Part of a small language model's weights.
Architecture: LayerNorm before each block, learned positions.
Training: a variant of SOAP for these matrices, 85M tokens.
Each number is 128 + 24 x the weight over its row's rms, rounded and kept within 0 to 255. Layers, rows and columns count from 0. Numbers have three digits each. The size before them is the row's rms in percent of the matrix's.

# layer 3 attention output (transposed), 128x128, rms 0.111, rows 123-127, columns 0-127
101:155071161116164103143128140106116064144112117160100139155145135097135143136121112137161098126145115155128157124130126127120106148126122143190130126148167102158087107145141111097129143127156115127143119107173092133150111125128118142152135136150120182136153137174139102114101140122166113083086136109125112136144087114140122146123123121135083167130160153145076101142090093103149086130108
094:083110140119096160099161122132111117153111114141126109142149116099123154120120118104124144143151099153120105165084110121152149104153104139139092140109168072150119132148137104142164094139166114123131123124154136130118113141082138168172128185138151115104115116122152125133132111115120094135103148147122100136122102151131140099145091112187115137110121073134152165169089105097128197132142
096:136165134142127092110098150133146145135128144167128101158111162150116158102120129099160120129127149146061136131158098144123132102175119158131158097135118125080155134107129162110131125106129161158125140155161096145077116142116119069154146110109173173111120124126122099129140123126115143103118136140121119117112145124097102104187121148144089136170100125110123145087141113109066106111159
103:116119088122119135107158187097163055162133138098142153139136115128123133205141119126150147145159102122096088125137132125114124143109115146132129140141113128110144117109063147151126115117142096122109129121144161122102113096113089165103119114139103133150102083120107110135141139189145150147088111132098122164147142091104182131122162119165135119147116118133124162152120160134146152138127
089:159143085154116104135114138103116171088087154094152158107116172132131144146153155096145108143095150134159112179118116131121156105155130125112156094146123157148107119102130146163130105124141145111123158130137114086099148130090118103140105132116102109115120102090114171161122143133145083200121128102129152130161162140114118110129189143135145108079100077124133113116114103134129138133124
# layer 3 attention value, 128x128, rms 0.0892, rows 124-127, columns 0-127
102:139134106100150163128103115147137123113121160084134175128118122150130095118124150157118156124097135082113128116166129139116134121120121135144125093139091157070170134102108150114086112112116094117099156103128088123177131114140127074095143121129139123089109113116136141103159127145169149133166115105080154101153145111113118171115147145059123114104122157124094093127176119127124098134132
106:155102177143149142107091131151119112087128115092165162162157106126131137106141106124151119126119098132155135097115131119126119130103122089144125107080186150155115122130126101090092125121136109148199148086095140138124154091117104108157127133139096152162124122127113116117137136097146127133118157093132141118152126131109134163113134124127162113079116133144178100139082168111165140184151
094:127138171141122152137129147154080156144135138181121071094133102139111104108097132136143125112081165133176131097110091123117178148127112133134122121126115124148142102144145124130149117130097175085155135120105082117141154123169139126119148124126188139121098164153126147120110098104184124142088115143148115108076152145163153128119093172114114147108142135119132108101117157122135093137116
099:132152123128111130158147103162161122116142076159129126151097105133084103123143150133113110142109093134164093105109149128141140121131125102148138127115109109136136125131118110135080133115054116104091096154083158159150117121146146074095138153140117117124124128144123111120126159087110141055142152155120137134103114147129144144152111149137110149203120172115126129147162088117138149122167
# layer 3 MLP up, 256x128, rms 0.14, rows 0-49, columns 0-127
091:141104152110133130157152098131156132107132126117111112129129098116191103135143157144124132146106143155155092081129116170148131152111101160113109153128139130114116129135159151121131119109103138108138117138103167123116154132134125098117125143125145107131135157134099096101128132137178071144149098094134103147138088141132081157071138133048092184163103099122160118108147132141125134094093
111:120123112130145114139151161116108115133177124137124129147137127118100105091156121136110097141152110168134157071135161143150121061180126144135115127124142139144158127135132101178114147096128098138113152074108103137112139109155126118159121172138111176134152074081133132117115118137113147156152145149122088076125136103090130136092141121128077162161144141174154151122137141121156127125126
123:135141119080134118094150097126121109138182127073114101106135098125110097126143153143173114157134129129140126166139138131102082112124125150151105113150102101114111121119149106211147162101098120139134120115135135142118149133164077108111126137112121117152127141104144114097091139144132093100119152146146133107139131081067157146153142154143119123139107138087144149147141154151126183133176
108:095128153171116114122116165110143123082171090126128147178094148119147143169132163139138114133148167108125137132144125146161120117120118107122125138129149131082153119165145158149139113133119149123172081142153114137147117127107132124114132114125126103145087103121153118101085144163130148121151108184106151104187130108133123137147132177114059100131143124104130165130132139139174149116069
106:118133115109114107094122114141123091117136099145144173129135104121110167146153096156113134182127097121126099119124170088157132102167112068120096144102152148123147172130169156161080128117127116116110166151097122104121109114124090138102136126139123081157102169142111147107139164136110118130121116120133158073127139141171137154141133118139105123119128097112118179143176139075137118107128
098:112141074141136164112140150084166139115114131124113124107115114136129137110095106144155105130163113118139101123149135108143176123110164114170162149110151128102134176134137131137176065060152131119107137102083111121144165121166141146156117169123109086131107152152139113070149117169130119116155140121127126084148144144134106146117126171126117125146142164125131147107170124103150153117126
101:168087093146069186153144116119123094107152108116124181129126139159173098052128115151125159159116144135131123136162162148117110147187112137136115083129125136068095139110125090097125137108130127119145103102099142126154161105110138142098138135139141148163164106125083125125101153136142132151148136121142124144152148123116136132109101121123146147121130143144160100123156092119127149139162
106:149104118145111140113109137101112127100133095102080176140124102139134120132152127098172105146154115133118105115143088115122084146156096142151150117134152097146122076142164162151143116107139124143107116107152117153163068111112161154133120140186150119150124131125155130143137126099146194145117104145115135139144155122098119120124111135171143147121135093110131123153195161097118143080096
099:120137088136184127142156157128136104098125113110112124135128152136170143110165152101108087134120105100135120124188113072125111128115153115156142114116116125115131162102116128159176087114146080156123129110160136131149135131094138124086131141125138101123116147127174138135162170151132152133141162146132145100120118090096165129146145152181133117120071124108073120166134121091133124095117
104:137160124092135139125131138106155134108119080116176138145088132132152152122091154186118136153103146094157116142120143108149115147130160148167163148105155138135143141132076113138099114085120101191132124134113112132123082140169086133108093135106089123124131124079127131118165122126124089136074140135117087123120120124115131153105131156144122163101128128118165146111117102124093139065114
093:112123193111121135095114105149149144128092155103136119129106098103136150140118133055098147127138166163145095101106110141134122127122138155140098124104139112114087124118123162140129128172070119103158135127068155156136145155100102120111147108112143151132136168117140120128176162106117122127106128144136094177121115150146066124120108104099164129127146118092113118106112085143125164131116
085:139135156125109118135154112096140118090129100116104145167147145129176097145146160148072154127119113156120109128132121123140082165135102157122121176146140122138148146113127118107139121126130157162114129105108098147123169140096149126141178145113091084161159165132088082099137142138193122123120099116145133127118130123159125066103099135142132164147119115104176120137116172125154143107101
110:130096119096099165162148151098141144127113118135141107086100155112137115145129111124079166130073126116139154154109121109094127106131121133131080131158150114133142133103079146079135130117155157170097159152116168166113104104157160130149164126138134168058091116146104113121150118133118133114114149115120118154116136124102147165147118097146131163152162110128129097108073104116136112107131
106:100114131111112137095145118176132158130102111127096085153119119158134121129100119156145107088154119149138155164151140141127115110114126136144103154064094126109098130142105104149126091092154144112089090132113191109179105134159160119096129164101161188103108128138117105154079118116129114163099141150121127126140127102133138140103139151157134172156152141113126140093149104106145115107122
091:116132132190137156116159177148155188097157102138083111123156113117209113142158144164140127145150155156125112126118115144133132161117123122102151157101136157131174118083127166112109078102131144138151107108114127098143117117125119102145133105152129149124149173129132121111145115148129139142134122133163142121156122102088174154106101102122127147098112131150144163103101106108147136168145
121:126125138160110084085131116153118098123177115133182117117115094151171128137125110116124120110140091138136115100085111121164111140118145196123149167108138129124117138138134132156122144123107131146163148112117122128137126127143176145171159101099149098102086070096123120114138161079126144112096129180106124130089155136112130127125150098169123105136146125089124159081125145139136151091138
089:122141129136154129088126150114117102100105161112120155176089150155112097157175156151109132125108113093077159157139139128121131131109122118134110152107077143138089110125154127116109092106143155092123093116104145137111110130129134165092143165136144161135088142170127143182133143188162102124107099136123135155157115143112110135135204167139122100113106136146108138123164124149122130135125
110:124097109140099141132123135126120079125118081139105139133117112116129114112129105127109108133140088080159124112169082155147107120147195112162126153108124127146109165068086145164148128144155127175106158102121106134147127150133106141133140131124168128161116135131189076108147114138105153145113098145099121139088105135119124092111160097128140154149138137172141117108155134108103164095137
118:125124119122156150096100098115140116076084151149143130114119164107134137170110138111156149105141118086119171123143139130164131112142121113097127167130120165133104132099109131123118174135152165095164115125096111093126191133104114111194131105118179129119116099107122088115144083103123125154118132154143108128122147134109149102140113140131119105117108121088192124126185089112133131135139
101:150152103141131115095114112108108136136153122120124131155121112121108150117097143147097152154078176124150131127151111094130152099177129114091143152109134159138129118116154144127124117144117151114102122132156137137147102121141173132145134164102167152171134143093122137136164059116148133069137150140156120126127113078109113151147118179127122182136191111117133171130128090137087110121160
098:138122147138104147157116127139164099140166169107148134089138111101110115150142143144114102125132149120171137089111117113123096124127162130150136111131125151144125118109171115090164142100130157138169160136145175107135110135108117111133137136080118128134092120112119131108099113120074130139126165119144083168138130088113122132138115167155215170168088144095092110137121117111091106131117
114:113102119117103129105140122093112166090147155112123119110117123143158117120115099130137128103107126179165125128132082093086121108124145167161098117135074117165129126122141141087117125123152143121089123161098079134121103138180189108095170128086123107136107137129086117126138122112173163167128103134099137139082118136113140126138137141140133117160150153093138151081119131101129175132144
082:146114142098153100132159097120151129081147089105118142126186138120128042138120111092106153126132147165102129125121143131114125118100124165096112145129137134157141099118117101114094123151157133103143132119077145118146157153140131156104114052123139134133117143121141124135171116116105115119122123108187079153142097108126087122122133147113153094143133100112122135139173115136094166155112
099:140095110155149161145104151126117113138145113141132156158136111123112138125133123120142122161116112127176145114149112196111110110115135120139115154082142149089134123168164116129121086159120122146100131143130096138104135103131135185162140101187135115140118096082156101116124106103178121109131152126171074153154147113128136124107103135149136124132114123076161063123118129132157169102121
100:150111116122160161146112125120123119115150151152083148124106129101142115169130162083161099123139114139123112168124126071156098103110138126157168156152118079125112149133109090139076125148139142093104151168099145106077120140115144124094131125138116098133067148161126121150125159122132110142107123156132163153171143138139118141092155170109134112154098120135125131153129125146124070156163
099:128136158108062120147125086118101146124133145099174144093095119146108125154127116116127105117161132098152087145065120140126113122113166112109105152165120114103109119131085098167183127155102096126125132076147144115072141125141129107103114142110149144068120119143138141131109156151098097154089146104113147122146132108142129124105140097139145133128147074122161114154149115114152139122104
104:141104077108095155112146152123114137113157102139137133101121126159129102108159090139152097131138067122122110131139132137097154119103182115085168086120122157100151108117150145129147151137215135123124175093121117162159138153171111158151139114138145128088135089129139116100147126151138111119135131112138131151120119144158097111130096110102130131086159130130161086121130115110127176141120
101:153152103138089121115146079153139132118131098118077185118115119083128082130146126141136126154120125144124117108089132141117145110114132140130122122104089108130114112113118121123159095104084126149071135170115157154130104146119169123077159108130135102144118137092105139120150126141155113121159149113092137148141091120106162123093127130159177147118141146171123107098198139134123179109130
107:135136115099118095128138126128104128124122130105136142157118101130089121117073151106129139148127141126138126095141107119162129098147178119101147099108112111142086134134107189140084125126086159129171136110139128119125150161133100128158149145155136152168154074103130117099125167151124122131083084148123065073110110129147138138101148127127147097161139176119130145112177140122128172119106
084:176154096137116159109110121149131103113137161146113117153140132111121135136137097103174129105105122179123127113158161133119132102153120133142163147106138122124149081097132075135145167111119120157066148115110099105079183133135130156173132102162124129120110123121161106108154149108087114113138088165129128099113140124145081111151090173088145150165136142136097140140134122126119108139098
094:137102123113136090091095143102138160131142137166100134117129109121146124125136138105155120093146137183159131154165124137147156129101103141126148178099124115054109105137099151128123083144087159102111107158140120130139153122124140103147139114141115151130185168137124114106089120133091122151120133101127172114139109094184185120121140113175114121144105131172161126146141137101148126116111
108:084146081151090136132118121146096100134120117118103188160127169156149123146117152147113094155119110094143139125104094123169098146116089126117105149137165097124148065152080109129079133176150128146119152157169134133117109110148136122091091157099153137169101112146091110121177134152107132132103117095145107145119102119103110090128119149145135148145128133143117132132152136126160116133138
103:081140146125159151140165110167086152087129116086121116136142083123152117102139100134151124157123162146142111120098107094131107129105088108143113107109159166173140108132138115126143085101185154118172157111146115145110151097143144138148094104167083099127121126150133081141125174165123160167143098124085130114121134148116093103108135138118118140131139144130148102140137123130146155126172
099:118127130127095108188123103121137126127179130127132153171150114125106148153105091142085085149154113091145139107120089137116117130129119163144129126032096136153125137092103142150118116120148152123100124157115126151121144122206123121125101138120111112154117131162114125098128130133136141120100144102150067131124116122149141180151118137119082083127134142135142121126158161169127129121137
098:113161094112104105069126133095103143115123134134063133134149091119123150126116125132076164118144081136096117141120116149140108103151088148142139142166155116140149113148103129121129059116098097164134132111140146149125110065143134133122129156147137172076154100104081135119107109099139129133116118144106140132194143144133132143136120112161111132121148095118111104139128106130126138073128
099:146147131151132146180102142139142136141155123131150122110124137163125148167140135167123135148130108132140122121124102124116118138124151163138149138114109162112133162118084128124125102127182131083096171087123152163139174147127087145172118085167085120102108109091113142106108150128150126111118103136136123166126137132113123164111122080132186136134135140139120098050162116131154082101140
105:118084104155176153148124139082104130109115153105081137119103084098170139125158084145143127135096105126133139087145133135150098138129097100130113117153137142123112103133098131085141085118114093138119109094137105162135154111174110124125140157141080083140149129126126140131161103169135147200127111143105149137151132132131116133154113175151164162156119150120126085127132123102125132100110
095:137097112200114149173127127117150128116159118116078177118126110102137138108144119150126132136131164141113083110109086146114173142130121087105112146142131147106112127155115120117110136125125099095079153123098120134093120155179120116158143115157106130153133110184136101111102166111114111121124130121136140083123159108158137141115083106114096105157131188111113118180151141124150155127132
105:107108122085133105094123148130171145152146122106141136155142123164144106187126169132134105158165113147153100144124136106129114105121147120146118189061127132118121127096151117124119130125137154104147120141124169115099115177113086122184113103149149128126145140177120116114141094116119118160120103135117156148141132157145178116084092105118136104091142086121134148134161104140157088148111
096:095217100108131122111144111079150085116148145118134191105120127158144135119099141151138136153096119137123105118104095132136140142150138096132115140152138155084128115110132142161077163093159129142083174116124127102106125101159103114134151155142163142150112135138140146081127143124134092120177135077085101112153139126152138122143116098125098132124117117161126149131141124146153146115150
087:111129126129096126171167179145134103168122133133152150156109130133109167142079148122124143118131114132105152155086123097132137084109159165159107136059185133106097127139144127106151098166127163112149117136111127117145093102167092118132129105153154161125133124169105159127100145142103165133099109162118092110156155122127121095100117130130145155152142128127106127129098111114079136134095
107:150160116170092131145127112088088099122128142085144103129150108116116152151122145129116132162134076098142073126119148110121149085071166133186131159099114170111115121093137180111159145136123155119126133132131135143145160121132136131162147167131150186104118117136120143164136091125137168094116119112132119128125088117105125105140157115130123125161135137163154100117146095120091118110089
086:116136167122096140125135099160090145092127141139128069092140138128126114102117162094114158161086149163121115113133068112114132152121146151107115173135108130127101122132134128105115146085101167131185164130108161123112131135130145070165124128139119143094114128136113127145167120102149141084138153078169077144105139138160099094137113112095110112108137098103119114147129136147106141148115
101:123151126129140140136139113125092120115102120110101111155093094078141143114145138135055091128128073123123129092112150104150142096149165128165136169163130136173158090127113105124113128137134114153107134106157124094128160104144122084139116133137155147137134089073108132143146139144101121119130121106132128151095120093087093085151088137149184142168141119085130101140146110111137125122148
096:127090125136097126136184139152146135132156115107145162130162110140122139156174118144178114153105196126143123109059156155146110108094113109136126114086128150141114128107152095142144108171128121150132108138080120144140111079162148166105137107118088112083125157147100085118094125120138128141132139130121120101123104120144098125129098121121110132124139060110115151138095127150149148125157
096:176110125135091070142069142115111168145166184087147141127096152145122127112124143177141144084096142164100173160135144122160124138127111145157116099142144161151095124147126135102144117132135124110117126122114141078105130151109140086131114110146125100153111152130126155113111120177163127147126136120158165147171135112162137161103106109128100117156122155113126141106144098133089098120138
113:155131124149085135161125083149114148122146090119190145124148099127149108117124140133160131159139114147161164154123085150167120153149085104173084125121117120144127121162157118131111139133117175120149137123134149124119141140106098105125144136148079130150190145122114127131072142102107130162183166135110132087110126098100118127119122118109123132086166115093117140135126086154108157141106
094:133121123139083161147134137079150135117143141144140142120108144141130101103108123099135104166150130134104114078119105132115126114154068139113158142083100135131145142077131129158122145133131135118126165126097088110129127178207114148121078103134130109132108072144152116105114135095115108124107161147147140153118109138104097150129122098070107087119168132107133137124132100124169166130134
096:126124102152118134144110092109093140136101080113161132165130135155165162090109141130135109078080130113162086151079141139142116126141146099104135109122171158123095131144122110128136141118105176150168189131126105121104158126130130173120145160142145126156150086143096101140115165120110114104118124151122142121131124157176162147100107148135089154105146091148128125142146098117147163124155
091:109132152149087094104121114137128095138145139096143149136123112089125118173162128150117107120147124090117105146091164161157108101124098145120119182119105126149159142173126078108120105166114117119131133132130139162137093087096135106115115101130158116164142139122107115137137146171163149148051151133124126153108099155124140138118139091154104108127134124145091160161114108131182149086126
# layer 3 MLP down (transposed), 256x128, rms 0.103, rows 0-49, columns 0-127
093:091145101135153139105168117112125102190122089140138110106118110133060076092125144118134152112080137166106098151113109110089138107089145123104128106117135145143146133145108107132114137134140107119141138102098143125131106125185142160125142136134137125143105134084102163121159077125115115157129158181089119114104156110138169138088136120150084134110110143093128125127154137116088122159121
113:115167090119123152127172128154082100119126136106116155147123130116133187144091131065107083110125121140112166125127168143135108117143135116124109097123142089141158117147153155122121137133131112174066128082123140136132158176158087156146125135086128124130137114157131123101100144129158115125111129137121119095122132135136156152058126121122091173126096144149146120156148117163169119138142
130:098148151105122083103074143149116121130109128129112134086109126150105138193148129100145119162140144125140155114143138147108151140120117171158157153138095072144112121165134124161146142155150117143128137135146165125145110161118123136103112193107120188150126120093119101169129144149158081124088128126133112099125141078097141117148162116136129131128143117158132100118093138180113120154148
097:106064167129151172135077128162137107140147172148160128142161114138106135119164144092144108107111117161151133112106151152119132120163129131140170127138170121134147127109104148164138182143135144135146150110097121147141177133107118134129147128139136115123108127111134127087106164086094107126110108174106092092106142119108139126116118104109123166181109168130183110125124085147110131151127
091:150116143155099128114149101111139122125159139104150142152076129118108111108167069134099154143125160091134118133143115123148104133111146087083144114165147169115084096119107148103118121097107128135115086160124100175121148152110160131138126161153108184131115164133085081108106118134116108132124105108130119137142161134166124133120117073149138145127165127157079129145124170135128163108133
106:112125129127141161122135115105162125123124142158144109132113143106101141152172153130102157118093144144144124077101071139135181099167134095117131089155157116105144114139092119106076158121088166143112121108106123133105105114135116090130144126123146130167121088145124144187091106145100117107114102135174136138117150102120131174128108113135119163123175142131128104129151145162100167175127
092:082153135122103131120155143125143128094123126150138139135116115154141092128155137098137186140115126116143151149160167097103069117131158162133162068161109141130124134121150083144140125133130068102124147129147149129140085068117146088152100163133124141137126107172141090138134097126109122110135119137139150160191097133088113127116113133154127147117165118141150133100120152132165111159130
103:121113128139102146092101124100124117092117126107105130136124091200119143125133132117089147097076090103120174109129098131172088136162152124117135104150159118089143107127123132092099107115125099114127115187099153100110171120167139128110159131116123099136112165087142089132107127123136160131161102152182121176100121128143096155142112107124108142108132139109128152127102122153113161134156
100:114098098138104135114098137093126094166161117110074127093100105141109103114147117136109133119136134144129179103090126117157135145144102080143112155144149086093093119101122123086142165146131173119102131140098069122138128148143111125102087138120094172108104099183131122152077137178118138139115113130135125131120129127125141094121092118103126162143155118123138128111107085149120144163147
093:107102170140113145142127173097117120106123141120098121138139126112155148132152143144128169153118141115170158112129126111148170160127101095135102132135110163117127165175120107143146148106120137172115142150105100130133133111132133141119141166148127137128136125102154038170110154140113129162097100177167095134143136188147111174135122107097122106103141158146148134104118171138170124139147
082:128164181087114128117129154129127127161154148150154091115124128127105123120091158124127129111132155142155129123108095132174119125155165136117118128108175115125155137105140091106131141159140150134166123104092159130167081111136092114170104131104127109128163107103120164133136106125134130137097118141113112088097134128118124146089141083096154142084102111073102082098086162143112159146097
078:112123133103111112105204148083173129154160171147132124159122093133121127110156095137161123146095088128161136175105114123122121113108146140134116117175143167127132156117127105153131141140105116117140118106104110135130099103122121135164144156160116124168133132112135150127143108130138088143161157168146153152108125092148094118101101129145069136066146143124126090125189110132108143128111
116:129115134180098135116123128105116108130149144131130134139142122137113141149129121098107121119120095116096123146144113097095115131168130164128131141131095151110159168124080087115157102143112090118109191172137122141158152168138129143139175154136164112087077137090173149134092087156165120091137105118101133125151155132095146122118123121115159139145183164139129118142091134145110162105151
122:133086097132152147142112087094110126146128156134087125109127115148100119140123123172117136138126162108154152148145139144098113151182121161109144134131099121156124149154158144096099148105120147131149102106080123119144119132149130139118126124110108150118111156121178173115113152157114133096073120154147132112074122139092110144116169129156156142075159149138159128139154093126181164080127
098:108122134160117097095157124114134136176116170135110097118118115080148139135113161153109120147112154142176087128101133138117135142098147130120125117156092093111123130124143130140171144148124106146117111145123145070171107118126161131115157181154144179136110125152123118115161118138145152154098117104106135110115123100188122173159108150118110123146155135117128138050165127161162115128143
137:160138143122111139136147118122114139140159147145147132087077137192179110104079146131122088160128141080102149131108074122152106141147118138124131098118161110140115095134079109081126127121082159108128112137110167123111120105130121113125139154115168086139144117142158137152149144128109168162157131103125142117082171139109120089111106140167127125149119145132100149131119116113121101182119
090:139130113140160119097133094141139147064121146121102131148120138133113099161130126142135122157127185127116107122165190141098117138149153137104097140155135113122136085152131151098123133127098147108150108168135093128115072170134126105150142130164130105114108157164127167117159065103141140077133121134089117081113121112137132125167160140119117132118102113165138106111167148140157149166115
108:133108109118128110119162166167160137133132155140107141111146140126182136119186148075134074133117128123125119180117124145121153092162150091141106095146080104120127132108119150133136143122153113141121127125137146119118115093134119157122178127134139137114139188136107128181112110104138140143133090108146136126107110100123156143060133122089148149139111120142146070130150148104132188154132
114:148099109174152143078148146112077154127127173150171122120137187118123101124146139124132127141140172105179141107091119119122130124159115158087136130137141130140131130125142095115109142115141150138110093127070117096088153123149098129130128104114128138091118151189104176127089166142145127139133157112116137108104127099123158126112135097113139175136151163120145080146106111126118170113143
095:143150125116159101118143160180096136133134172109140109133127168092157129117119117109130119143167158138159150158160120121141160152128149155134129146173170159126096114124107167137104117122111101121103124137132147155117169107077096103119097128096140112114197104162085137150098120107120127115076104168153148104100142138139106105142181107145134107126129166122112148128096144137146136124099
104:133173140107132134151086071153144112129115146145173111117134159149131117130156129138116084131122157132173136103158130110131157138124125142152123148151185133129092116113108157116201093160103139115129159107154141118104140125105128122147070145117144102140166145159115156141171111163140140094135117144096199098127141144101117101141129090090164120144130152118120132136125102154142119127147
118:120160165145098121122137135128113081122174189148151120091103130143102083097091125089129102137153107137128153110107103146102125108142139126137123140147138152143091139107125121139139116130107074133127130136144100127120099146129112139132129144108167119118062129164105087073143119135159108110106157148161121141178151144135123138120138182144152110169130107143170160122159163164108151135106
088:126117150114138153106121146113131173190122125103118101164133089133069106093142111118136118107112121104176139128144113137103100168065095123128144140111122095133110099115154104139123122132121095104135141103108132112152101145125128134199142099142124112127162120137121129121163115133092125113140128151076170098146120134127144151099102121196159139089171130150104112129133123115108084110137
093:102158076117136129152089108151116086110107104115156153154125131128113162130146152095147117113149114080096104142130095140107115169131154116155143086116110109158137142173090166136096132093124074093124125098087160113128128105154102106141089115110096086070134144118141140134149110114138130145127081115142104156133148105123135127106090095167111128136164136124092147151101135124147138143127
099:153145084140146139142118133139116115105099142124119130142073165123144081159152125138089181130164108102085142129130128155111101107130154108136146092090157112114113134191128130095082131100137180163096112127134144151104137136109104128070122147137114163118140120110114132155138140143126102114088115163103122138134126146139132121149130120151086126077114151139130153146097122172133169146084
092:126143148134127080158118125108111100128128154134139124147125106140145118124127148114093136116134135114090134073147106147128123158068141185141109122105120096143139134100080149134141122156142090154140168140132123127135121184175139099125157144110092106143121089130088122097091148179108138108093094104099117142113139103170119139144147101134123159141124113134130070132078136144113092167132
101:147123102122098201096129127177111133128128111167127116107097139165139132102105130114123141116118119142092074164103132117145120149141144125119142086155122141120151143133113130084098142136121098143144138168102166145119114097108159158136156145080120135126128185093129177137154112097183102130166121131098092143110092114145134132112150092114096147099127155181141126117139149143107130132122
105:149104133071163137149140165116118151146128148121145087114122060111139116103163090107122148068126137149135140169109127140124137139078172126114124134142102114103106075076123138120087136150130119128112122113066113122153119117152124100121121135101137129105126126090114138114090107081109109121137102163105151151101104119134140151109147123158153123082141126166117135151111128133116083126088
105:159153109124109144126155162088100152091178141152129154121131125078142113153099134080120109129116110157143133102119171149138114093106138088148153157122123111107085127160125113102157140116160130121085086124147114140154123119095122129118144107109122168154128101160111140132132113148127153115134120123124119102135100102158098124126129174119109136135124129166194116082142137095153160105199
099:130073151093123136118128147113158165095129113119124122132154151118135119146104103142143135136138104124103113111152148084116159167110150149103146149146131142146166136134146143124106096112119119104153073118103125121152059108145113094147166113119131146112159136133141123131175144125136114116118147093092135146118083134135166140182133066100167116106126110109122168100172130103109119190128
097:138091109075147089139106108166090080121079145154150105109117070120153112147147169129104143152109149167128168118127116143131132143131136115118129082144137118163134136135162129127076114103126078149130126131075131096141127086119163155113115144143114096132117120135092104154103128120150114123094138112179162130080162114139128136164114120098108116134132103112119093145155107122151153128145
103:159113123119081112167118142134114123134113147137113148116148132131099123071095103172146137088135107135114124114160118141158151123059129129120156110116136081093142153123149106149177141164114143147140077126144130102110124111102090140137123134096145138120074077120126172150117152173152146169103135162142130114178119117131132151124124156135153123136099121173128096087131135112165133118128
104:137159154153168125149173173184133139153109110131150133127110116076115073128128113127129142137173114135152137148107138104125146126111093119103162117135146128153142120131126165143085149144171128107176156106112119131167155109115198136104134139128079145174111126145147153170137157087107117110115120128113153118106137101113131107116134092137141112097118105161151110091148137121160134142090
098:130127099125137147132138121164135150169112183156183129157113128106128163090119144131090098107102138163122126129123117132121057110128161136146108164121150094135128129106160134167101131138115093139134145129143126130119148132145081139133129123071135146098106176104090145135139089126110122119106104150130119135149135117133113192101143142127051136117124119119117141133126159075096138093110
106:121152131107111129083114119145108131119178095124087143126121122116160112133141126151105122180117108184143112120135108207156158143120113143179105138127110163163122118055145121099097155092136121146165130149112147092112128110143110139117146137141107124108086117137125143162131132109128117129122154120127165074121107141109101123111097127128120149096136163083125139162103128179127149147128
096:115091119146123149125139146159149144129134102172145083114175148203157124102121108118096152124128134125122135141106129127155148130106139153115104125136118084132161131159139121131124156078183126121213154114131140118146127140112151124140169162089115148122081180117145135133132136140092119105136119109138100170109149122160129148148129124136148177096107135153098117151104141105119095133113
098:133128156138122094153142150141119112126136082128156136144107109118094119136111129102184147159122118170116167129120142122162134152125148095078099062174133114122109100114142097119096148114136128097105142120092156108145114153126122100134090123154119120175044113086106113106133155095160129146136153124159107139118136129101116111166079123145133150118121134157157137083139128114135145114144
100:131131148096126161155105130102168154151089123147164152158142117141134134143126088146133108080132140090100098120151110104133094146120182121090141129116137143147119096162090096126116065143106167106141093127121147114116150118065142089130139154094139109111131129116164124145165163143140122133116122133162123144106128173148115156131093133132186112154132140102109122156095104119116116089150
112:133116105112142115126129168136158109072103124176107170121089102143131116150115140178126115128121122135173169108140158117114098126094107098137085135073102146136112159134183101134146147149167134135160115142106136076117154121129142113132112130140139080171126120126090140110100148105146135150171134165124100143124088105137116151129093108108123140081116125089093139096126116109139133144145
101:168116134147100133156140123095131187139095118146124141142116151159079143154123139114138106102120159148139118135159140153123136130094132122142135115140123172097155146167051105085138102163143120087134121147117142129101159147069144097124149138131139182109134156133114110161133161145159128115105096088148101159145138164135132128123129102146182155155151168151113136138123134164115126129141
096:151148176092144118148060165145123124122120134167164156097130149117100088123141138122130115153110143144153135135145106092156123099149133107094121149124162127116123117159140108104109089152163151123072134099111131136103097097085129108132147166134101096112190131112125137142177129138142110094126154140088094122143103122122128128128167110148130071107107148153127117106122152084148151115121
116:110094111116154104138093158143148115122104101179162140130147111214132149128102119168103164089091142117146141136132097109127107164104148118082162140148129114124117101142130141157114114113135116156142133098152148144138080102165161140125103139133150102152155097128138139141116183125139131138117151128117152121155117121108103115130203112115155154125124136107142087114099140136086146149159
090:132150141128121117149152124138131117168101111162113105143149095124114120103132108106139153133095113195184117127125156104137128139103133136107165121106147110164135112117155131187097143128135100121167165095083121138147108131133127093138134088189145106142144122102117138108129162112124092150107116155122096097133108143070153182116154102127126132151094135109138113132160091096089147103137
094:136118157153137142100090140118129076096142098099120132102131165119098120155153136123147117166108149127137140128119151106157134111142119113104151111129196103142129125140202166199121132139110100125133077071142137123129100107120130124166133151128132131118120120146143140121144130169174116107100109133132107075105139117131107159128185155119115105119099141115154163091110142126099122107138
091:138127166119123160128106159110107098126142152099169141154126126128133106121138137162149170141106089141160098137081113132096165118109123154082129105145122150141142130139137120144098168070100175122112056073123153127100118150083128094125148124131123097168098111120115146144116151116124126139128148150117117115087136160077108140123141084085142096101153104133143140127155140134129142118102
090:114159109150154143168111199147127114137080145118094128151093114133116141149110131128161182119115177123141128129153113140106140155136137103132116105142158132124120112147135111145114116132140093106128111125154093091156139102112147127156139176105114143119166111170129124112129107111075156127160099130101151078133129093101096124176091124111095080158084157100144113122115115138131111105101
096:153100085128086106117140128179066107115125154134122157113136179112116084153139146136126132118114129124149119158144125108147145112151103106165131132119119095090127133157114120140138134107127148112136136102107100148146115097165135148120096118143131116081091083084112132170104128081127081124102183109118115073146145116138146136140123119145099070154127148118115159129084143126100110146147
091:138130161097118191172125107154149135127128134130153135163086118150141114108137163119132119126078154165118125122130148130157087161116136148082155150101141161139121115163155177117093147154084114128174115127140161138154164151127144118198121123077127107133130154110147117145137107130145130100124062167116096087131103171143116115131130104149098125121115142140109133116117140117128118134113
111:149132124079087143128093141114132114076141105146091086091111168097153127157171113155123116131090137107126144132130109151138169148068133113116085143149099114137140150143122125154113136149098156156136122157110112107128099121113143145121160116125131156142135091107124113136162098136117140123099142118115101136120085139136130134182088176116141166102100122139108136127182151172137078145148
086:111146146127164139112121119148122160124134140118142155202147107081162135141168138136134155159117106122160107125144147125158090142126150153167123105149133109102130128139181112166120100128125116110135128102131160160125136094129091131156117144052140135165090109178095118116125132175174149126130121117134125114148141178134149100143121153131147134137103132131136138156091156099123129105070